config = dict(
    n_layer=9,
    d_model=576,
    n_head=6,
    n_kv_head=6,
    head_dim=96,
    d_mlp=1920,
    vocab_size=8192,
    activation='swiglu',
    norm='rmsnorm',
    norm_place='pre',
    norm_eps=1e-05,
    positions='rope',
    rope_base=10000.0,
    rope_fraction=1.0,
    qk_norm=True,
    attn_scale=0.162,
    bias='all',
    tie_embeddings=False,
    parallel_block=False,
    init='uniform',
    init_std_qkv=0.0179,
    init_std_o=0.00421,
    init_std_up=0.0179,
    init_std_down=0.00231,
    optimizer='ademamix',
    lr=0.000241,
    beta1=0.9,
    weight_decay=0.45,
    lr_head=0.0113,
    grad_clip=1.0,
    warmup_steps=287,
    schedule='wsd',
    decay_fraction=0.431,
    decay_shape='linear',
    final_lr_fraction=0.0,
    batch_tokens=131072,
    seq_len=384,
    doc_mask=True,
    train_tokens=1449000000,
    steps=11055,
    dataset='wikipedia_en',
)
Each number is 128 + 24 x the weight over its row's rms, rounded and kept within 0 to 255. Layers, rows and columns count from 0. Numbers have three digits each. The size before them is the row's rms in percent of the matrix's.

# down: layer 4 MLP down (transposed), 1920x576, rms 0.0434, rows 1764-1787, columns 192-383
# gate: layer 4 MLP gate, 1920x576, rms 0.045, rows 1765-1788, columns 192-383
# up: layer 4 MLP up, 1920x576, rms 0.0449, rows 1765-1788, columns 192-383
down1764 101:142106167138145102150139144114114172114114135130116099079179139116139132109172126118148089132105117149093121161102152119130130080166134121156149110153114121150140121176116133123068115181108153165124180134109124146131106171121102078140117114147116099135127141166134160133129133100113105135124128109123119117155048134130119120159108135169103097141159183125119100104098091155115119113102139111121128135150110139123147142158112135101105115124131108101160131140144089177121125132109145118146111129145168146095120098126155125109136078126152161151116120131121137138106152176140110124
gate1765 094:138119119147103116120178093128157105134159133112177134127118142097130146148136111108165116102118137108096146120158151120125134091102104150153096115137118132083159087144107087116079139128089107136135144119084141097129138122105130150177156082105095139118135108094101124145182171117123120116164106145105140131151112148146124061114168099115105093146117090128104120098106112154163109147108139124128140092115139188166149123133119134160134136162127131111146141137104159115175086149124133178135173121121155149102080123169153119134130124143111143092088093142117130111134190139132127145
up1765 095:123121110134081086186161124132183107118114119090176135156149121158133119123123108121162107141112147120095123124138149095132115158123160117157124091162140100131125108116159132140126164117153155126083109131148164160132148133148141112119138153158144116120139150132123161125143096160116160113100119134102070097105136128086188086113123124120155135131142089137158092129112129175145111105126077102093154086078166161161157145150126108126162112083132112097132156147118083105113106123124141134132121120111164110117124110151164130142098093112120112107124113143105100101098165134147122108
down1765 096:163140132176112156081105111103142156117152120158070065133134118103105108116164120083125070135135108153115094101180072128135141111125118170103120123099119133129103178133127160172150094100110067138137113114137124127107117145165118117146178132161170110143103124138084120145131135120099155146093126146127141125125101175100168139169140193108140114113102121102174107160116130124104171122113112126112110135098131136132115162100130167176138179105158122151162089085125126154105181111125155121105133120142107107138103164104134120172084141154124140140098181111097164101104132146139133096
gate1766 098:157137094142102140144127141113121118123120110138126126064177123114125125132111146139119144075098124117101097109118100127111120144118138111119121136146112149095147142139105108116124098143157130098168122138140138154106153141087126137129121136100149181126122110139094116111132128139173130121103126064173155083104096125168121090167136158109113135152145093155084107178123160125118143122117112115118096104114141130141134148088124101187139117159118158114158090197160094102120138090179155111128123153147142167149145122134163167111125144134157095113109096156148112149121152137111142054
up1766 104:088086092105097163134107141147143145075117099151121165125123110118168151132113108137152132149123127125127105143130159138137157155121114122136127125148144109130164171119109156108139111139155105130122120122176143150143130170108098129105143108101125160105108168147097158133134138097098086107129128118153091164121138125153118126156105207087141088110138119107090116156115134146129118107120171114127093127130158128107146146181136087195148139150130116137118143165125157109109106123136142152120092173131156154136151107157138121118143158103147103126116099146137107142162155145126135070
down1766 104:121163140124132109152137146112132135100124133115173097148133139148105120203129131088133126155142137116144142120147126162189124149147113175113128142123124100182179126109114140117104163156113096150124118139105106155148138111105113146122123111132148115195141086122121147153148130164097105120117104161062173143109095152119082131123135127176124101125141146131127098149116105169174143122124145131127136086130143138093110082120127094134141154160143142101107122113082190126185129130112132106123115143096129138137123111129105128124066169123102159107126110135104135101114142114124125145
gate1767 103:159164126143181130101092103133127153147118149160148072169091138097122115137151122156100136151122137127131136127097137141128085119145117122122160154133121104146175105120071154109117173120126120111124134133119153119142090141117142127120176092137178112103123133172152166132104132115110134104099110127138134154113104148139160156159104104129128143111122105168122100139159129129141096114104113136119128147144172159106119134136080090155110100133164112117200124152131133125129109121113101154099114130114134160128126119119124094113140114069181137121174106076155122164134157133164153099
up1767 105:145094142115136166128147105123123144115105144156107116141120109137150107136108146103125098139144114154118117154084156102146148131094126148097178136162105148100141125146136118130134186129122155112135122111113113096159185123106085122138094151131151163151135081116158119116147095158107143109142110121155146170128154105131089175110122135074130098138164128131104110151163123110130110144112107118140117132198152102136122112123101133096143140117093087128133071105099118122117151140162120157117112051116113116122179150074174149084123112140136130139092144124111126093111139142078127138
down1767 103:101134159134115119130127156118116127129108118131147111162135170167146112162122109125119163162139127158132119134163161136139156099160123094130124157159106147113166134127150124120140164098130136125171117156111154079092113120141151131145120141108137143149105092132152099092149128118129133131127134113147071126095113104158098148144140119119118168104128133130137118132165103105149119134115113160125166127152103124112136176132121109117145130133138139134125110136129117168102116076136136105156117160123119122124135099158100166129166104170097134134076112156119161088104105164146125172
gate1768 098:140132136118125136134087142105073129114151107091133138108135084104132182135126111113123074137138120142165136147077124139110131142126125111123082137135131140128114103117119116125146167144127150139146144139094152134108131130114162145122097120116124119123090154075115151124153149138148138167157147105136118124113146109107112130159116142084112126179133113102095087146118102130143093137138131088087183160138132086164125134088143172128139090126149111119114099113160080123124132163121133163099136125151125120150130109115116117148151124174139153114160142117187116150107142096110146084
up1768 100:119117094123114130178093162120162111120132109115152169135103092107138130159074118116120137118131164187110157119078133128154138146074093133126114112129106139111155139153100115106101145147123135150105171162123077150105115155092111122145173123165137139173111120110147120075127117161112098146146122174165136119146104101102097129119123148150163133127125160116129144151149128146157126136141166142144152131111143156168147116141155133144124066101106079154136119162124145130092110136118087112121106109169109146133118115124159122118115115124097114117150115124109116138128189145080143141
down1768 101:134134121116138148110157121136166130120102125147105140177151127050156163151104142151147091126101086131109105109094084169108138086134107133117128108150154118156128135148102152122138135119130138119134116137076105127137131141167106148127118130171165147127118162155126126157104114115120160141133148110122102141104122127093135154128129068143120142084118142103125118175115140120102149124099099125107136123131179140116111166114113166124117184145103108113098134110148126140120145111142154136106142129149165155169146113117108188127114157098181120108133121134142157159168112097119092131
gate1769 100:109121135129126111105130135089146149119134145143110117162144125118132190133156104150116119098128109119112124165145143110109115121138135101116109152117154098126133119112123115054117106168148130076143106098168153139121143146150104136100063094124187148124150124162144099123130095127152107109132115118148084120113103141105160103154092117166127104101160137108115103116103114129140149150124128086095163084125129126115106115133091181148116177107173102116152133123126116103146147164134141106162184148106069127167112141099107133128126112141137109123089136072116118158151099141129098122
up1769 103:099173137121095162150146127122093143152142094153138149130133117128098102137145138119132133140103106137088149111139127149123153129140165132127111141109103100100128099076118108132136172125142137121148120111127131104133109152120108116133110119145133155118133112175106179127129184129153098084125158077091105107123182165112131105112138111140109123094118065190091112119106118117141096127129122164119125108112148148144172124139166126152111146142101158130130101075116142132142130134142138111136116177170104147133153146107128150140184134129125123130087139103144115098103125143146142117
down1769 098:140118162122160115171152169138142130130160154153128130134119157149114121104130099172103179132150081143133137135123166145094139127160155088156138115143137115149126129164085141112124096099162128124158133158121119131073164124141096142154116122126156097114129126136130089120144119138175168145112145115113125112103077140157100142088143187124076072101147130104116117162133104131128128106126163141140160141146132157149140000136131120127124126133115083130119106135126110150161171124113144160134112150115133117140171116130133154127140131108122149135146117127126128143163099190122129132
gate1770 101:140093122136151136140136115168134095138123101124113145108119117055087088136118104131145152089143104122099113125117113123128087120127161150153156125167155113131112168108120097106097113139136085151130126131099116155109137140098124118145139107094112107121142162139139140121122150129178109120198138089099165127139153149127131152116108132117178126161137174157092116113123117118130117123101115127122102123133147137154114130137086120119151101128099141122120079155109140122152123133168148144095167123142110159125140095160114122137129142152164108136097113175095132123121151125146112108
up1770 103:115097132095103136132134076125124137122136161119130158145101049125164128107093135108133097151146162124146124131148164145090130145161089140094100106159131129129137144088130105166118124116126141140140160148133086128127179131134134184137140092153135082131160164116085110126135115120146183083135152151136133150106097115144104139138151169177126149095131130099147144127135102142165127127093129093135096105160108112111128131095142146105064140112118131084110090119133169149114104116118142115136104150122104142129120121147165118069040155116168102132109153109103105179137122106147115121
down1770 106:105130160120112133127131145099103094142107132143172131125110093097168120190164110109131134146085106137126151099112119109180150145110156138168145162140141117116136129122122136142106125134147047101149144160110107138117181141163129105126130080146156041144135123154127086127139104121147099111099157077111136124115141119159111140139152112141142166147124144106127138143149148117161123109135146103149141116110179044132120172145066120115119123071144122142130088109139163117153118099164157114134136132111136121161081126136115125173138170144157093074130149132097123129166160129128132116
gate1771 105:110125167116129107146134137121090127125142113116154127087108159153156098174127118129102143097118103133125153157160132161103130093106120106086151178101139096124147158080147128171124120111105122155127176133103130099140097162103124111150124124098114110120127148111145081170132133141123131113121136133134110162165137127149141080094078143154089131161108086144150117118097149109112109111127184168114163101117136115121139127096139172133164110150140114176132090152125129118119149159131085129091142119080136150126113175094088132085133147130115124109097154090167141130147168149117134136
up1771 098:152116132148165152112105134150138129093123109099113110109104171128123128102090092139168090108143137155095084115110152163134131163084135141134136123177095116168145137095139138110124111087158175147129125126122140140116127121139120105154119151116121106110148137124150159093098115142125159172063122128139132094154128141128101152136113166099142116119124105116115146126120134138116134162155130157137137109121150153108099134146102130156133097120122062184114148118140140150103129153156114138171109136109110138123118096131111109134109111181131125128133112144208149160181090084125140099
down1771 096:115137104106127120147137137157138147130140141088121136106135137119091102122175156183115104061078128128150133147126086129091150134138127182125135142113121110136117150092117102121115131077154092144159140135170112123134101081089119091119184132124110133115114140137200148139116086120103111137122169121095150084165195126173151093134138127130097126124134072069137126154105103130132122155125127093079142115113145115149118147105070141105141091133156122157130146135143117127161110165146161150118151119115074163125137159152144137154121144159145131099123147134156110126104154125160154144
gate1772 098:116130137145147148130126133143118116101076087115082127094096140125127133097140143121142146162132103116144109117077064142124115090149107156110124150143144118108086126120098133120142115116062135146133114127092150140099117098102101119176111118150134078106100172098163128141106127078127151113140152122124148147119138110135071143141130102139115145138110146154121134131144121144135092134101131152141100156145141126103077139132121133095109080149097124146135134162129120114123120069165109159094147098113111132116095120111169141119095085153131148117103096103126150186153084153096127188
up1772 099:142102128110157108164108107109136140126122139110109133129116124132124128144167124134138136121162102142128162130111094103098091104127075127124159105124132137101095166098154088100138133158130156075121151165121126116129147116123088112106145151112157139086153121171114147121147136102104193128151119147133112082128144167110113104129095113125161128088140140118136113138149156133136121114128131128125157127110073160124130124089099120084130146107130117106161155092116144136116152126138108142122119115149152160117100105173134149134155114155139163129141107134141135149141144131092125124
down1772 102:106109137126145122162137153075145177143078100083121105139125181099145105170160125190152160136134105110132107123110132122165106116117084072140124121118120141128144124138154071131137116122124119134119152136114136150145122119131124137102124122147165149135145104139084151150154085138146125150167120124138097149109139092105109129134118102130099141139150128156162183138128134170116152149136104128137112129148118139124146131129091085074107147120133118136097102137156117135118108112162119120119204089116131097120148110141143169158150102157130077127120136147100104090103115145086146145
gate1773 101:119130110081145150119069040132120122168142155106158164086138113127158120133160109114143117117091147151141122131095089092118111108183132137102113183178112124111133142143148139114115146160115136119164095116119175119136138147152169101151117104107127122121157129132114134115132121145143145147050095128150121149103122082123114147128106122112093135112165155071116095162143163147078101123159146173117118095127136125111135150118088123115126121109189113076121181089111106131146122099137130119081142195103101095135134081106145112112141127144114149106141181140117121159163111071147161112
up1773 097:140122149121156093159102128147140146111127124098099108133156129102154164126115141119156131092147145099159126171142106126154123118149116134104128134114118144133141145128137107153117134118105179121148122119124136117169115154108116085161133148151102120113137093137114144129086177146073153168107125146119122128145100116085083177121077142143129164129112145078127122147137096131151125107113140090133091139168132101140111122118100125116106142113149136113142116107124114125107112128141129088103039121124117096150090104129147117177119117123153105180142119110120161118140142087132122119
down1773 099:138110148131122147107159162110121160160159108166120108146138143146176103145128133140080103114116114134155128146151129142175138134105142130190118147106150105119094135146122147150136154095161123084146085130176076162149148107140113151101165127107169133134098144123151151169123110113128132135176135126098163147141130150134135116114139121150115099150119097158163113103076115131135160156149106146120131140138120130114097000132126153097183108126094132165123112193144148153144141137146115134161122067141136156148141159124149131076135154131143148119124151133124098078152119118102139162
gate1774 101:145184100080154121138113119129192133161124075141116156112111102165169152113104139152135120107158152102125147142159154126116098101157102117089100185144157171122173124091114139121125172117139089121111078141103095158141156143138139146147140151102076172149114119134113114156119133128163105106110173125087147109140111095103113128150103136132143120122150087183162112164117074142093135132122161116151124111119111139122095137100130149106116121098097153073128128122134122097145150146093139131120172112124144144086084109097105137161128115128129123140124120121131137088110128139142128149
up1774 100:114132132105157082100101102145133123125134106112115127157098151133156174125155103116122142124154128077145113119149115172129159106135130066113145114111147111150111135155137143143093141132165133144160155100121123094138152120137138069107135082077110110124136141097126101133115133112154141126158136131121143127121171138134097105130144132083170144148112158144081145130110183053117170126069136119138160133130167147131135094130155098116129167154110122133165132136115145115146129149150114148128169128146155163147121122112118099163151078098138097154087160124133119161139121154142115160
down1774 102:148100154144085119116148094124150163100121161129101084136134141114153143169169161095139097147158141130141137128142088149118124143127175111145119126123138188109128115133111084101150103148127120103128156093156182140149093133179097059122132152076170146127140123124132105159113131155108184146130136141108104150153143126167149116137143138126132135075167126116125138177149134123155122127138089138124127106146125125132142065102098120134132151138141074168131161157139136136142110149155126147157129130108094111109165149095172153117145115150115107155095149119100059153146125113119100177
gate1775 087:129142126119150120123133084131144171107088113092127111133133099104142161125122156104140136124135135151081138185114109139114112150116094164128093108134102074112141176180125100118153101142147099101110129112189146170097142177125129125125141124164094133111151130157124169130109150111148119126127151150124176152091125132125140172108147112105159118137153136114126134147127143110147126139126098145137104117097130137149158132105138123091105076138138160119134131102150124124156115139116100122090108145133095146147137182118116124117112160075143067145100174158135140145094112137130130118
up1775 094:114118109100127127122199144101085108105093100121123089126122144149152113117116136146139126112151148153104117119126145105090095116093105148181134083151177124168124151159124120164114105111121108146155106133136147186127151111084164119157130113153084084100135131109133165114138167099150121123143127128134121130117158126127195101132105156150134139178116118095146139130152120115109124118167145132144149113201078142142125130145119096096171168112110154128126140126109117156129137107117135105137138101138092142160107091132139117146119113102127180113164094092080156121132125143138132097
down1775 092:137137146125118115160114147061150103165130117146163151099159132135151142194159124066116113136128108124139099115102156159174156107168113125152083140119150083141130137152117124091128198142108138135155112114135148096153119123074104163146133159164151143130131090113137079101137112152123106119125128102131115089087100140160104149215159124155091168147111115145148144116133171151146108109119152128137113146159170095087102087150144120115159152096117154139145073129112136134117138158150136137109110130171117148145162118167111145092108137176124135176138110127082088145126133098104105142
gate1776 102:123169116144150132117127174140187117155138163101064103078139082120134150118132147139098120163118158196124040204101152137180137139144119133134143137135132104194116107135142145135086112133116169126147098114130166110125117128153070105115116102131157115126078123100165095116157118140180105145149121173147158147142115137137118127121140140118136113142104137141121148130102127118133114077133086115151122122138127132092133141127116170187088076136131135110092156154110099122108103136107086129124138146119084147150122102134135122150097129095107108126132140149135125169124129162102148183
up1776 101:184134154117100173140160098114104168132108108112132099141164117122129142143116109134133143131157171096133137120147121122164179088119118099125139112146133107113190142110112111118141150132138128126103143078128088178083142087123147144090159126130124151136137118152094154176138123153110163115104120132073210128104125074149148105142162112121125147144120106124125120161105136109103097134127138097117126125091097177132104129129154141128156153160143119139086142136137096136087133114158122135165142111110119142148143102138162146088125133135107155153159139107128151132116170078156111100
down1776 103:132129135127141146145141123111142123140100115152152132094112132113151107121150126119167119104141132134142127082117104130157121108136099147132159118119134077136135160144147123168126121136155149180086110149106119103126125165145094082134143103136162125151122068137143117141135091116156132117124138103156133138146141120114125134152098107105073140145091176149109147177162114131166114113096106132125140100153134125140160002117068180143084181142116096120128099140128167116109136132096143140106059108140127125118158158153123132134140147152147135106120147133087158123170127112122158170
gate1777 095:140126083143084152096125127118141127162113140144144110156138125168122083090138120151131123161110149107151178109112111158132117133086138105146146103151159136144110159114124140143114166123114152138176153111106067125118154143123099119091148100110181156143131125108125127117117108164110116123153144102134103149128149154144168146119137144133123126165155131148106153137083161110124091167154145168106145150163122102122085142109112144112110151157118151126117125112118116096142159136140112164126104171129082170102118122142151119116139080118174136122128129150102120082114148127111130143
up1777 098:063112110131093150112151081115127124136097170130155114093187144109109127094121146117128104116107100095150090124095130125162122111108090119164131116092149102125126148129130189150111124124136146146116117165142105124145136113145134158124137121127179135138133135105119126158124147086152112122094096150100172133108148123068121144120138128147178154149092148087107124145115116145108122124157130093137117137105152115105147110158138066156105098087095122061125132174120155139145116107108100119095124109138171108113122135111128091127079104093128125138125145080128087106109139129144104138
down1777 100:088162151125137132110109152111136159159126160094103163108164151152166116063170164186170074146098125100162115153143107084122100140130126142127094157149120101148114155150166079135168111107169169133102136164137130104122168147082151088166136182136155122121099135157136136122140142121127118098122099137112133097133130140104156153184129107149098133111093095120145087135152115122108162148150117122131105128157115136148140053082132119160121161111048126106126142142135110122151098145103077081104164117114126122114116097108132160151155143113116166168113143144116127107100117154154111127
gate1778 097:092173131137145128166151113156111070074073112141147084104109114127139115149115112146147107144129136147163114103156097127120134140128082138133120167132134126112145137168124094110106159088122098127162107132088094151158128108079082149120143096123104095124134101045163096109091122148110133132139121138130119111106122114111116173124139130175116112120168104148076162114149147130110139143175116131094132123131149145138064140173124135119151083103134148125140109120178113119130078098130140157150173094189152106086156130137150132114117158194130139107090158126123128119166128096124166137
up1778 099:099170161145147147123139156122129132096142115122115114137133147129122173120123134122155090132158100145110124122128168118119101148089113104180142121132126145164136107136088109148110098116145100116166120103130154097108089114163108170117141136098115116115155190143139089100111111149102144168139079121107119103128128078118165163149153141114128118086133108125128118092116138086119188137110107138108134160128101094120127148111087142147085098141164153107128135125161132159106144139129095100151133126116141128105121104149082177126102124133111144169150169095124108145139083122119137116
down1778 101:160138121142168134124123126100122144142118144104141149135106150152143129124186121171101122127119169148117143134142117090143118121108108140100107161095148143150138146133172138098141159154116100156142177125095116140150104137126134134109119153110162084141120140152127107159133131135128117108139140117096136132084143126154130156135167123138105107141130132111128099115115137154145127143145101129094139129166144132109129123165134150160135113150176115126099111106159132136179070138131118114178161149140097107140144059122085113136117142172127137128107144167116135117119157168132091130
gate1779 106:136159107164152119136117166133095116127099117125103113140129134133143118186161150122089169131146180172112115069127098078175119133096130116104128117162147126146108143106125159094090113080132118123098137159125130114166132124140144131092116114071152119115100151162121170132101142107135134155130136118112119092139125121171158100128129117129146072100113088093126087116144164103119107089112125143103132159139172133095106143160110123132206162132144132152133156082165122115160148118183115146135143126118143121137155109089150148165169088121115129174126140095126124143142112132125124171
up1779 100:089126151176172107144136162103142122117091126135133126143153130087107152148126118140151168133111159155126148136142110132125116134085147138112134093130137106100133141145112086090139204146118112128115142118100121111158126124151150135127103154099195085107139143112158111078107150111150136109126124132137109117144146147147129114113129135060148165133135177098084109112164132095141142062130149131147124124147155148155081110097126093127140122113098143129138098155168084125120089152123115133141136169112123128138130124109110150110120153115130135156106112124104121144144066138073130128
down1779 100:118119146149146098123118146120138099094130143132112185128110075089145116097115126160158133158120160182112127116141141128173132126125108100077124092140163148105114082099120121114147118094145137162148161121079125136101134124114125141112111108127173136121128103127139129131099092142092137077111120148151152108130147132095106139129125147111122180120170096097100105143165113142121117112120096151162149123082136135130150146118115112134122159145136168137164120117148119101170184121121123143147129141084166098138061107115116145137152137104144138148140172091161150159162124125118134142
gate1780 106:099135156161097125092138144094132130150103120127137104163168121145162149127196113166147102116094128113107114142140106114146088086122093131142113143122182133118132140087072190115136153144163111146086117126132119124143121166140096122095105125150134094109136148175135106127128128118099128151154081115084161129126131126111142122142153114142121121080171159125121144127099124123089126123110126130123104138120143116142161107159185127121163094094144111100124119128149113130134086130153133168123126125150147124123113144175118134104141161122143104133136156143081093094110143140119114131
up1780 091:100120161158158139145093117159157112134161109105101096127165152137141104134114117085134117164115137100136105151098141155105078106148101138168118144118157161108082104111114167163109129164137115122124138124115066145116114099141119125154090116130143134144118150090121096159134083122112109094124184144164143149123118176108097157140117154148145065160144125164139091156116122178056123146142153175146135091130118092135132130101151105124190102159147141101129105135158118133088124115127126107111123124122132106173111116115131174109094130135159127128107132110126142174134144138139181106
down1780 100:137122097125103072140109155130130138117089154142141161177119136146106141151128139100136108112145118132154149098119107132114142118098141118118128112115100115120147121099131123144115136057112103156096105108095153173163145138105177122159149088125132140079155140138153115114118146135066136118135122116129126114129153118154150101124126125131154144103127094117142146117184161098164165116137106099137155108091075123097104233099096135117126129121104124132105134135096150156092116104116126110121110125135148121110134168104111126109062125087141100166128135158109102089138104128091114120
gate1781 096:114121116127130083152158143106096117153137111162146143167174130136154128107121099114114133127099109085119150136153053122124164130124117107130087099130153136148134117168105125119120113121111131115087116117138130130124117117123090115159131098156097117110095148114144107138129128155130107163098166102151146159184158108154093166122116136117108078075121151128156123153115096087158121176137145133111157145087117166100098146113123166129088097092088133095162132121165134086153134136122132130097126153141092141098143112138158171083125074118155161121109157137136128115128146142115198107
up1781 099:118121184116159131123128128141118166090162081077160128161120104077184152122106122162147105131126091130090167096154144143129111084101120103141129138101137119129129134097115131156138181139092117130147135098185152115107124125149116088167109149127131100121145144122159132110116109135109189133110135111113111144110162105111148148117119174156092111089153128161142181106124097094135122121135104118160112184132099119112157158112103121101065143089128114142140164128147070139151164107131110125090167171114098140076108187135166148106118110107127166103146125105078163158110135142137110158
down1781 100:121150120140141127121110122139125111133165112137111111153177095123149153109139129096106164154113120104131112135141111158088110113097142144141133125092181125170135148181136125115139150126112125147136124181146099087134119098120101102133105124157120152093122080112133118166077147093110099161133185142163142149159130125162147121105134143101130096058147122160176146143087172101142115110103114106140123134148096135124105157122111146118103123118116139133130138118164140133191130160054129156147154130101137106146104099070120185104155128123124143134136119129127115148128114155124118136
gate1782 100:132104134122099146115124086127133172107144143127157123118143156161160127087078122108149128125119108111150148163104160105159153133129097141105156102164140165106137104104090142147138149107145077162151087095148105115142150119146140122142166112158128137109128139118114124118175112112123163100121160129104139105167119114174102154138087151152101133144165122129124123136103125129173142095139179137119167105145138133141135146087166145140114182096147131143116194157110098140147113115177094153124122127084152169134096168147143078103147105102100136136144117111163103089130091120116109125
up1782 100:117133126130187096146109156072112137104134146104138130119126112095117130149137141126123127141123091145133132133124110120139095122112100147124142163126140100160106113099126127122157135146127149120150100134142125143141141119110135090088131115100164098147165126161125138171093102132122124144152107160118131195160101141116156160116131121110102174107136115141135125127122071068176118107136131125104111128159108100094145117113130091102164123133145069170138141116140141102152083149149112136116120076075119120156116104122134178150122142071106160131092097121137098107117141121092091140
down1782 098:113117160101167114127103124102146152148100136145117102084160128098120167122135137125129100123115134126108155086127120159136101188158077099196132127121111111155136147132144111145124166104124089138156153144080117116137108137120138112146126156154158125114149080169108110144148148142116128145127072155162153122140128095124108099136167085110127094086132161083137119101129127120094184153138117101161112115125150143108121108143138095193168127124128126173132147130173156102164158104102105134120115095158122179152121114141133131127131145117132098128111135127143167092129082122097114152
gate1783 100:133136144145107129123149087130148146102125125171127121127153133166157081116130111150169116144118112130171142126108128119140143106088145100135126115118145126091137115095145124123113098125171140132125156136123104099128108129059121103109122155117198102173153072155112112204124143107102088125124152131104112097181142096097106125117169150104197141130140119133087124090117065117157112109142111150141126127080114146136111137153127157119132113184145125095148088112139146075127146111121149118134123104113132145139118120135118086155115128138151108137109141124165123053132139114130113135
up1783 100:173125154117129126124145127102098138102149127172120150110167162124124125153167109100122112124143125116117112149157123147128130127137105086120168138096149117145180138157146087123091126086149119152064102157108146142087162113108132098107135146139129129155127120149110147099171142105113159139148079119092148156147123097150084123113126155088112150111138125118104117119125129126119113196139113126155095179157154105111069135125113138121138169114150134087105159148132107103122166145102104163148139129110125144117144097168162102132109129109109134137106160157136121145113080101163108101
down1783 103:151127175125080117094114121133112130124165133140178104131181132150162076080150188149120108154116139125122141145129131131120144183119107099145142130163128139142132105128153117136120122106141107128129128152134098130118075155073119115107132119081118157150166116161119090145130107130120091100132137175119170099133109119113131158109138112103152114119134113127079108050172086178117106104134115129136099098099106099131130083132120154131147081194130109079158144158193135090137116131105141112097120109100099120157152128135121105124151138126103158136159138087137143121151169153087134134
gate1784 104:107133122127126112110119115172127131161110139118106140112160096151144172095160120112090105156152120171162154106126128151116117093140140075080118086143133104132090141140140133119102148196147104101130118179130156127084135112127134141133126129115123165145107135082149193137154110145134103114144130147168108154150140137138144121154130141143096136161086113122161128120092152120073088144134122120099105166116147097106123135135118120112141125115133145122133158090167103111199068162113137126108142119088161098136136108113114151134114111124110151115109113114142155159135148148103113074
up1784 098:165125153141155141089129137081133118127178138103103107113123118113119126132144161118097136118128169134117144098121144109127092087093091132081123171130171116146121141126164138114106129147066137129144109138132136164143096157115115161113095091105113126118135127130107125119124151156120122151095112141140157120132121134126139114138108130115139081127146103104114127159135141130080111110123159118116106118132065118101112146117159121119195144109146146116145148099156159119114133143109127093144108138134127110173136165088102141130167109134147126099146139119153136102145132134185141152
down1784 099:114112096130100135108130127136131156131073121172161105129166163091178175138154099135145111152161077151149120111151113147124095153144126173086166124113144138105126132134155169145127089139123159120127134148129113113136111133104157114155120144161183106158110151115107101130143119096146133128157131122127161139129141141140158119141129153083122109121160140115075171123156105133110137120115133098094154157146105118112160194133158133134146117083106115121142156125137172122137105130150123139104117138146087153116121102116155115151106130119129116124177170150124127118124139112141108088
gate1785 098:104146135090162130154166110157170167104118134112104140145127095091110157126107126155131152143125102140130102107092152149117124134101174100100114147168115135103115119156158145153069138106132129098122146094112089111085119089154132162142083091117103105131103140119169134142125128127122123130129135143101098144144081129114121126131158152139143154114146126116132160117158115099153121121120176128158119107149139104147107142130138170175101142105108144076120185101133142124073113111117148194142139085068129172153113109123149104136129160142130099105092115160101133121142119137174092115
up1785 100:132145154116144138119118103101153136157141111142165156147092085084115116129185157146096134133101098095130162103088162187141128090168133129111157190131097159138123138120137099124123125133116104155148110134136132146084123097119103106110141122136111119151140117121124130111133124114112130096100104129107178094106126137107118106116142111147095149106120163164125183151157103136163123152132116108126141118143158126152141129130154126153111124093093103122124105100119119077141132130076129170144152154076143128139122151096118112158152126116124093119133159118147151148109132152073111153
down1785 102:115155125141159108098130094134084170119133110117153090145127160122127177122090102129128137141082145094106104089099129157153186135139137153075106126123085118120135137127138118144119115123123121130160090111108159173136124100086122183168124144106128090148127134129128080122163143143148105134110125133140152141102162144095124148091107130096118159147116132149116132109108162112105127134118092100120080159099157111088118146164138133152137099120133127140130118117132105141099113144108138161073132142141146088097117086118129121185155141131081137143133139125117118158171142110150102129
gate1786 097:118092100093095129228130205119144129153139082140102139125108109118112127111184119127158116107182107124124110135158084128088134124088168146146144110119126112101113138141113157095153134124130116143151138121126123135116096101151093098169145148127133170121111149110094156146158121108149127130151118136156132126092120107151140102140145118168102124106069104108132092143117112136126160107090161136096109141128126129154105127142122127126135093101134166117125141136101099116149173133080087140136128135137136153111121136112139169170128146136153126116116136162180158131146075115096161135
up1786 097:107105154145132105141144126089134150153113151157160080109129166162114132126106147137156115105112126149141147136103116110113125141142075119129131132121104129133117157136111156126140132136186147103127167112126121118145120115114125138111147130124144130105112115150093106147157136158117110099136121102163100087180108113128139129142118149167120128093125180107139135120121128142127139103162120163128099097085124129123109120145135123130139119160102130118091155134126103109127115115101145124107156148170128131126133155133140105125108155090163139172128136096122121119173134076113154109
down1786 100:135149090117158195124102131107130173132110125124135132106145123144152112135104138126110124082128161137113112120135135117102133120135104152097145165098067131140139117132139113131150102103090093111126095155139112136126119128138132142152098141065092144151117112098131122131140132106130104114128119163113141151161135148123115080125118153142112130179128120144113116139106128070089156114139121113108140158138104113162093107143089122140136146169105119114138127150121105119137151126116075137127141135139139141145098142136151101120088127070119126104118177127171142137104142086109111090
gate1787 102:119099150098118155147109092147141123106106130096132112089124121083131117131117145115116144088129109122125124124134099119091134104165104135132106132167121134138131115123095083102106121091131104173156157107145138093120144115135131167127127121117147127111139125087127151117079137137146123140141129090101136132131137095130116166111141162084099154137147185125118141116170123121135154155102162108118124113146149120152166149136136144164152109158117133163170143106130157131112104128115122172140100107139153134078121143132132158088067140135138123112122137172134150143126125082118136103
up1787 099:116103110098143120149147162125121124139115153148091089150130138125116132156124078134111087150155096085197125112093124128164141135103144115099129137135118130125102103157077142172120101150128148144122106114142162126128142131137141124164120099166072133107106137091138164163149088126175136154110117128135144181108100115075085136148132123162159198118099135101123146080141140116137118086111100196097119145123138080178101118128138122168103106159117138076142120114127146101143120124176094148110114116118133150153138083136145066145120115144144097125129133146083134147161105137112119131
down1787 102:097089141138128148128097129127129108114093175157131087113114162155136117096166133129134109170142125121159157114115118116171122158116175163108070154129133175116131081109111155116189108117147124141093114106125110108118151096119120120133081153123068129164096149151136130115145129164160147147129116123113139160135126124133134109147178144144122127106097096141114174141158146153134132105103140162101109134133126141113117167110167098160096111104160128138116149126098094134128115133135097121087141123095104124137184120181146099109155135180111090134131120140163140129152119110143135110
gate1788 098:110126114157134190160124130116134132118125132166096161051185150137121130113137130148091082101155114125157056103113143119119124141150169125147155138155148111101103131130108149114069160135132183123095092093117113130110170158115114115140131118157140107118120133137129118132118154161085137150122140123137154100137127144135102143091134127125116112156154120125111143121087157129141156128102081128137157128102134091110104125136116107135124101145126131172187154157146105134176115190186136173126126073110119134139134168098151136133161153111131064121094087128125182149124155129139146071
up1788 095:122131128115188111124102142094152152179146144146127106123138179134139122130135148127101067155104099109099120119130143127099158173054100153151110075123115165100120153132107155129135140167126121161118154137099155142158112127150075118130099132120117129149133090125104105144138133144130162164080135142135104101122091148115130119125182135131111103144131147104143155098124094109145101150087136130126160110135089138126119132133130118142112150105179104155165159102092166081138109148162163125111139106134126095135142117129133113083091145190172133144154112138136194153134096108110145128